{"num_hidden_layers": 16, "hidden_size": 576, "num_attention_heads": 9, "num_key_value_heads": 9, "head_dim": 64, "intermediate_size": 2304, "vocab_size": 8192, "hidden_act": "tanh_gelu", "norm": "layernorm", "norm_place": "pre", "norm_eps": 1e-05, "positions": "learned", "qk_norm": false, "attn_scale": 0.125, "bias": "all", "tie_word_embeddings": false, "parallel_block": false, "init": "uniform", "init_std_qkv": 0.0296, "init_std_o": 0.00523, "init_std_up": 0.0296, "init_std_down": 0.00261, "optimizer": "soap_variant", "learning_rate": 0.0039, "beta1": 0.95, "beta2": 0.95, "weight_decay": 0.13, "lr_head": 0.00997, "max_grad_norm": 0.5, "warmup_steps": 200, "schedule": "wsd", "decay_fraction": 0.729, "decay_shape": "linear", "final_lr_fraction": 0.02, "batch_tokens": 262144, "max_seq_len": 512, "doc_mask": false, "train_tokens": 814900000, "max_steps": 3109, "dataset": "wikipedia_en"}
Each number is 128 + 24 x the weight over its row's rms, rounded and kept within 0 to 255. Layers, rows and columns count from 0. Numbers have three digits each. The size before them is the row's rms in percent of the matrix's.

# layer 10 MLP up, 2304x576, rms 0.112, rows 2261-2303, columns 128-191
101:138131109124126155148140131149144111119135117120120142168119128129106089114094142134155149119132124125100157124152137149090103149116143172073092133161172131195119081112137152169109101179175168
098:133130112112123155136112121091088140120124160130089100132167113154147125156122073088109183129110151164118105120150137132157156107151156123100141107126157134118117101133137158090172091152113119
092:133166142140137106103130104107176125086099164163155123135126156133134135119102124135142082139068126113093139171150120138128085097126153116147130156189099163113102152110139125147143090104137126
103:119121095156125101118100166100115151088119114152138162160130183147107103166107143135150147105149167136129122121124120166146084151119137133122103140105132124138151153096132143137140125143096148
100:130138066152142113135136143153111115157129158094098087163112091132118120135106103098155103126150163112087137139123109126120098104145114137160147155116115099145128139160117113176106136149099116
096:156146141117112119109133124117101134187135143096144073123192121128126152121054117061128109123139127139096130097152117109171122119132159096097114161115118068166121157108169141155135135130125127
107:105176161147112182138173117123119164127144139147124151159164091155145102118193079127130129115108122107137121150164087124102142097129118110147082112124138148116126131125113157133107153134119129
098:093158114136091124098123095111138138120135162116132106147106177146182133140117098167178119096148104142119139124131111109141129132076142127093151119123140126115143169092137110142162108146126156
103:134119117118167146124122113108095137132114111160092127096101137099146157110099101139162100163161173165157125086141139101130122114167147147165141147115143120097161149101138110129164092163130138
098:144121108149134131134119104145152127121093125105139123093129138144130111133103098117103117115109106114130112119151157149121114109079129112149133123135113148145117148105126118101118172139135132
098:123119107116110107111126106137121085086177112115135115137098175082127115126127122066134110098119154127128115163168144157133130090150120151144096173078073142146147143156121160112174080145129178
099:122178121115077129130120122171134125151117140122138136123129127131134145108124133141178145070166127132119100143109097190154125130122120142145135148136142094156142117114148144126088103108155101
098:107135164132095149095146107103141136125115124124149112118128141154131104135127129156120132164138131148108121146113114113126132139163095093161143098152104145134175187113173092143103117078113118
110:155145102129105097145108116130174111109149093143135127133141119073153130077144084069129164152092155127164123131121105114145100127140176164166137132105146146140134157092109123168096176116171144
100:089137115126111135114185122122129104123165114107174154131161115072118124102136113145157149131113142140146130130126124127155148130161151122158164107120147120151144148163147115128139124123096076
101:116156055126099113153095109084106106154124137134131111142118131120115096124150116107102127123117142111157138170101089128128108087132105121134149151068102118103118170063110142166115097132180134
101:188126131144132124132098127124149133092148139133159083147153115135148108126139159069177108127154123127132170135157134109134060116119096126148141126046139138089132105135134164102131085106116158
094:124106105084183115147135069103103118082133086140159168150093121121122106142170096116129147145131149101124124151141091113187133135147114123098166087128165146176133085143111110121112126128141157
102:139112098142158097161112103158149152122162084101098136120136110100113110101130143152090120135104154212167126107180078174097157148099131154103100151128098158153112117155135123096155138151142124
107:125103126108127115126162138153127114124117158135117151154157130133148107104086147144079183111101125110135101094090117140107118126123151113160109163127147101125126100124099117131116136119165121
095:131115139111160096140155128133130117111148119118090108123130153112116154115108125149184129143114127142169145115126080099135110127101106123116134116157165138117148141114113139146141129142161118
098:143135147113132158090112104134083098161141099069135105111146167101150154126172086143099124085117109166078159115122149082120077151144114132125127121120160114130123124143112140176143154092091125
101:138109121100131123125127153124135092107118156132109105129140135148133142140073145141106117115107130135106103140171124141134174122140142101092154175166113127135175089117078126126120153117104134
155:135145123108105145098132105104150132130103125159133150136115123085119139150126142130185106124116116162089112136133158130088121109157108143111141149098086157141141161133086133140102143146141115
098:098152163096154163177133123108133116152131118062107127164162135156166107129144143151112161142132068121135083146112114173143131135096137130161116129136120108170100101179143139160103162141196105
101:093123153158131122121148121114137144116177148114098122117137143133122114104136140134165102161124124110121131163115135104106156124150143152189111113156139132090152138085151078119141127126136071
095:121169084151107115118124134094129155153118086121136111176170112113148146122122070162160150137084131172111123157136185160142162104118097087153150140141140131069137120123084109130118143146148165
104:128143135126134172151151126125153138161098121104120124106108122103096168174125110170105119141123110144168103181151122122183113113081135109171128132127141122132092106068119118137127129099138088
097:120144115087138122156187143148106146145120124118149104099149140133136097135145156095124099147151150131134135124133133115120160144080118217134091083154138130152132081134172128114180145123167130
097:085109110161073134153157140086175154104110168166138177129169115136101139150138114118082080120143107148093108147120138119165068099131104116133178127119092101118089129150157104134136104153114083
099:122106145118126150118155193074157125111142111125102104173105118125126101114134093109158115121116119191154094169116181103092100133132122136187144125146159140125137115112123147160113118099125106
109:131109119138155123138159138172109131113108085129136146151114067149107139148142141088159160121150115138126134166131102116104159097105084133158176162114155132144129137138134133148097118127135174
095:116128173120130123135110152121123102107107101186132125108155145096115149100101151137140111124121143154189138141124114133135146168125180066127110137120146119106177117137094136131114142116115113
098:126107085145113121117094148104142109149122150137141135137152118123112134121133123107127158145124071126143170158140120150185131092140127120124142142115143112097127131128113156087074134095094130
100:073152173101096086162135135126172111132133128148126104123123166126110157096126116124136126092158128098130121122207102136101117080139104137141162158124152110104110113190146112179113128120153140
098:119105152124147086126128153142151117119138092163104128142109130127127127109156110129130155134091154141136145140111161111130154111112164144148074117110109117128149100144094112190124151133104131
095:106156111126114135113175097094159143107117136122141117113189133070115099120153091137145117175151079137117083124109117123109073126143092106136127126112143115104151109149156087111128133122169147
098:152162154083135128125121109138110180148113147090112099140131049110108141096165100114157121124094137134106096132116124160145076135114138120157142083104109106151144103124117117169133147121143135
095:121175127161146079162085130138091160143089121164110112088143130121134161141095132150145136150107103118128135117151122104114092128135150127189131117098154151113132159145113086135104102130110104
093:101104090138109096186142105133113182110112123075102112115114141131153108125122124138135137166116120139124117158130133102133128140144161130135136123136149149138201080135140126131152120084093155
094:139111141108133104128136081118089136112108128108135097185133133137139155156124139135094119158136129163161118115119162179110151131113162154127148108106138138152116143116117139142109155160100133
101:105123123128176118127115081112124176143126143136173113146162102126112164135114177167159126132126175068150116130176087144121127158143147127132124108128111116121158122180135128122154105138124135
101:151136116154132112153102155085100156132129108105146152101142093137144127129105128141129100174173134137117131124161092124145090132131145139126138132161117087122115140121151112141150094159145155
# layer 10 MLP down (transposed), 2304x576, rms 0.123, rows 2261-2303, columns 128-191
098:116132133111107110098118112131133119145078126100161148114142143102099142154114142107155122171096116137107112121158134125077112122117130127097150178101138151170133148139112129160132138143109171
100:120099147125122111125103125126126080110148089121126122100118135099113116170134130130131114108106144139138116096135146172149106106156170121106144118151105097151119102138132096113107162112141166
090:117119092071141111126154093123129113101143069147127140116128181128104090158140147133091148142127127124130110084124139116119126119130133179159129126138106123111080158121106121120136133118111133
100:149078110156157104117149098067149132111102117155144133146126137150125126158145138157110135137111110126110136145146079121149112158102132160122145126103102118063133119112146119134122106133083134
100:087109125153130214105089111134138094172176155125107122119111147194120130172108136107088140107178115117122133159102145135105169144129073145167142088137149141187158140107104092135138111147130127
100:145095087137112130153090128113107113156101147143110127113086083112138154134134116088109128122124146135097089127096130121111098138143113144124090174163167149149128106070107146148119130114089126
105:136088094112152155150101139107158139097147120121104135150122120118130096166138105112108097122146069153099122131108124130127174113131104134131120096125196161129144121143134118129129099155140094
092:093113131130169154122124174146125135140105109168081108137107117203125131163124131107104134178103134108066134139151154154112120166129115162079078142111141146161139110151141141076107134117134119
098:117127129109154174115161124153128148122150132122118156127141138108128158091152089121109167120133134125120145076167154141121121138166142143105097106099110158171118112125136157140106147169184138
099:119152153163160125108115122132134122111132144153100183128108133154155126098119136131135126151139122120128155127133140098136083109121138147155140136127101115107091116076132132117165133112151105
098:119133126129125197150131138139117126130123129126107135115159110164111124123112124131142156114128152131123121088113082122087113129157126096115146076131142124123126052145126097148080144131188162
102:118125153145112173104144110119094106141138093103196130152147109128157159130131131108133095128135116101143134137132132138190116118120150075107113096145115136142140133137109096117088148153113128
100:118106095151145152124112131131120126120110111095143189126123122154147088104149123098112133128163123160139115160074120101120147107121119134110136117095164146150144118112118128125103134104133111
107:128172129116152097110115144124128131156124124146141134163115162151138111146130124143104130120146157107109111110132148139088175102133125106162168111134094163100148134113123095136114126092132140
100:074142112161126128123113150149138113155149101114132108143136105126118084104118118086136141149102122123131117115173164123124129125113114122132177129079163139126145121114166151090103140144104140
100:105105102112109093116119147139139093100109155149126110216115145107137133127139145123118119134145127115153134139084147062140108124108092147121103107092150141135082098141133142165103113175137112
099:099104135117112117113142144131124175137121118126055142141159141132117164161107122112103144105151129120095176123119106107125146145129133123103098168075112124136144158114167140103107118140140101
092:130115154125122134155125091136121152178091110132123153119075129131143173099104098117124159130120122136116166143142148131147159193096156141135125120110127109138082130106162150119135106093141100
098:144102135166113125099100129116118077110132104066116124093096173164192142124120087147172122103157083085144110127131141144182114116131088141150161125151149104104156130105114094111159100128131146
107:104161146130133137154122114107093110153102126115116131081074154124123119152124111068160153151105149099139131112124197115085134087083129047096076113148102096117134135101151107157111182101136117
097:147136088136119124161108095097109109140155105089139122103100120187143092133144132109158118107125152142106120113109159100108100125136127128108122109115128168167134116108136078123133138113144172
097:172143146151155159174142145202105130175115118120093128112114113164115097098110124117125125144128124109108096102083132126088134122119114148121110119145150120166121146157125145115141130151147109
101:095135107146177186088118102116099151134132123163114134150126120131110095140120120176112102128097159119158109112139143139147134097150154121157136130069149142108153113161174114086110119135132150
108:136135165119135148131112119151127160157099134120130107099147152124118166149121141147170170135168102095126097148119131103099136139169127110127132112147148144151107146143065167141143117181145161
094:109127103114162107144134163114142129098153088078150108107134122154105090057118169134079076157114158133135110147116144135126127133122137111120064167133109120143121072145120113109138139141107129
101:114162125137117110114133105144128120118149073149185097114127126092111106115123060109111129171118105160128173156140136071122127158171137146125112143086164144129140124140155113112137155105141144
096:142090125147136121165132111104149138124137108162119107095152090146095093123109071119092160147144172176134120127113172098178115143156148117139146118133045099126122137080138101108127119182139124
103:099119118122182131156139150172112104077141153129133164109144112109150133147096133141103138120108109167135140102118123171096142114111150125117154169135121123144111143153087130149124136133099061
112:121118095150119128084133167176097108131142137098110133131129155114161105119128054149076109096149064091167203148083129120132102152156167100148105131154125129133186086163113100112167090146145118
099:111144097090153135147140144131139144100151108149126138102124072139117149161131116134090098136150122093168137143104080155158131082078156143058139142161128109109131141087092124101104144133102129
102:140118093169060103143170165144141152112128125146146099109143155126154131135113156143098169089125131111143140110122159108062144139163129128134127166142150186145143087116113151129081137150131128
101:132117087145095117132106127150126153161119146103139117159139114108122120157141120106105157103133148107126107130110122124136138134067109160142119092125177159175116178131176100153134055152144146
099:127162110133121147126117116153074137151142124158128119157104113126159093138092135123139164108100154101091119166133111107115137177138111131173134120153115130092122096077101135132094113138134109
098:074121133135104114145135138122158126156105123153174167149139156108136115137152111123125137149103122189090129137118141120126167132114154163121118141107103112121112160113142147143136086109140133
101:104152120136118109127125086135100120133163140111135119135191147139154121117141134131053133123094138106122124129128130151127114121137101126140158146121079158134155135092130112131124154151106142
090:093149134100085100122104141118103108133134108077143114137108143093119137095150079123094117132127109154154126134119151114097159124200130113112114159127116118148142108112111124113118128169095138
104:154152068128126138100109144130094119090107121132103127151141126121126130117144120117129120159103084141119124128125141116167078117136103096153101143106154145119158131065082131070134110161137096
097:121126116082109155133093119148159162080146167102165122086170175122157139124105124152142089095127117030084109110120109114097121121151141160164101128125109153104138111151162079159103117148141129
089:115121126095147117058135140136111066110102080110091085121074134141099126120089112091103123139143155133139137131132126165086098113110161119155150115144157145119122150152119125083108135112091138
095:118162134142198103108128132095191142162127116114111142138081117112107102154121140082098104125103121110100087143124131137149142153129098082114091146143127156157082116110121155168103139131152142
107:105111113110109151099109120120136115122101072090108118124139112148096118151149124165147196125110123111156135147127092098063106143124143157110130168143136138081115112116128126096139133131110158
097:109142114108116164145078077143147161122157110138172104080123134151131077115102168153105135126135139097126180118152117133127149103165154111133141142160148135133156115142132165173142133095100133
096:151139125170101138107137125179139121125081134122169086146120130201100105127144159080125107162128139143127097125101153131158098113097099125081165151128122104186138128085127123130170174114131133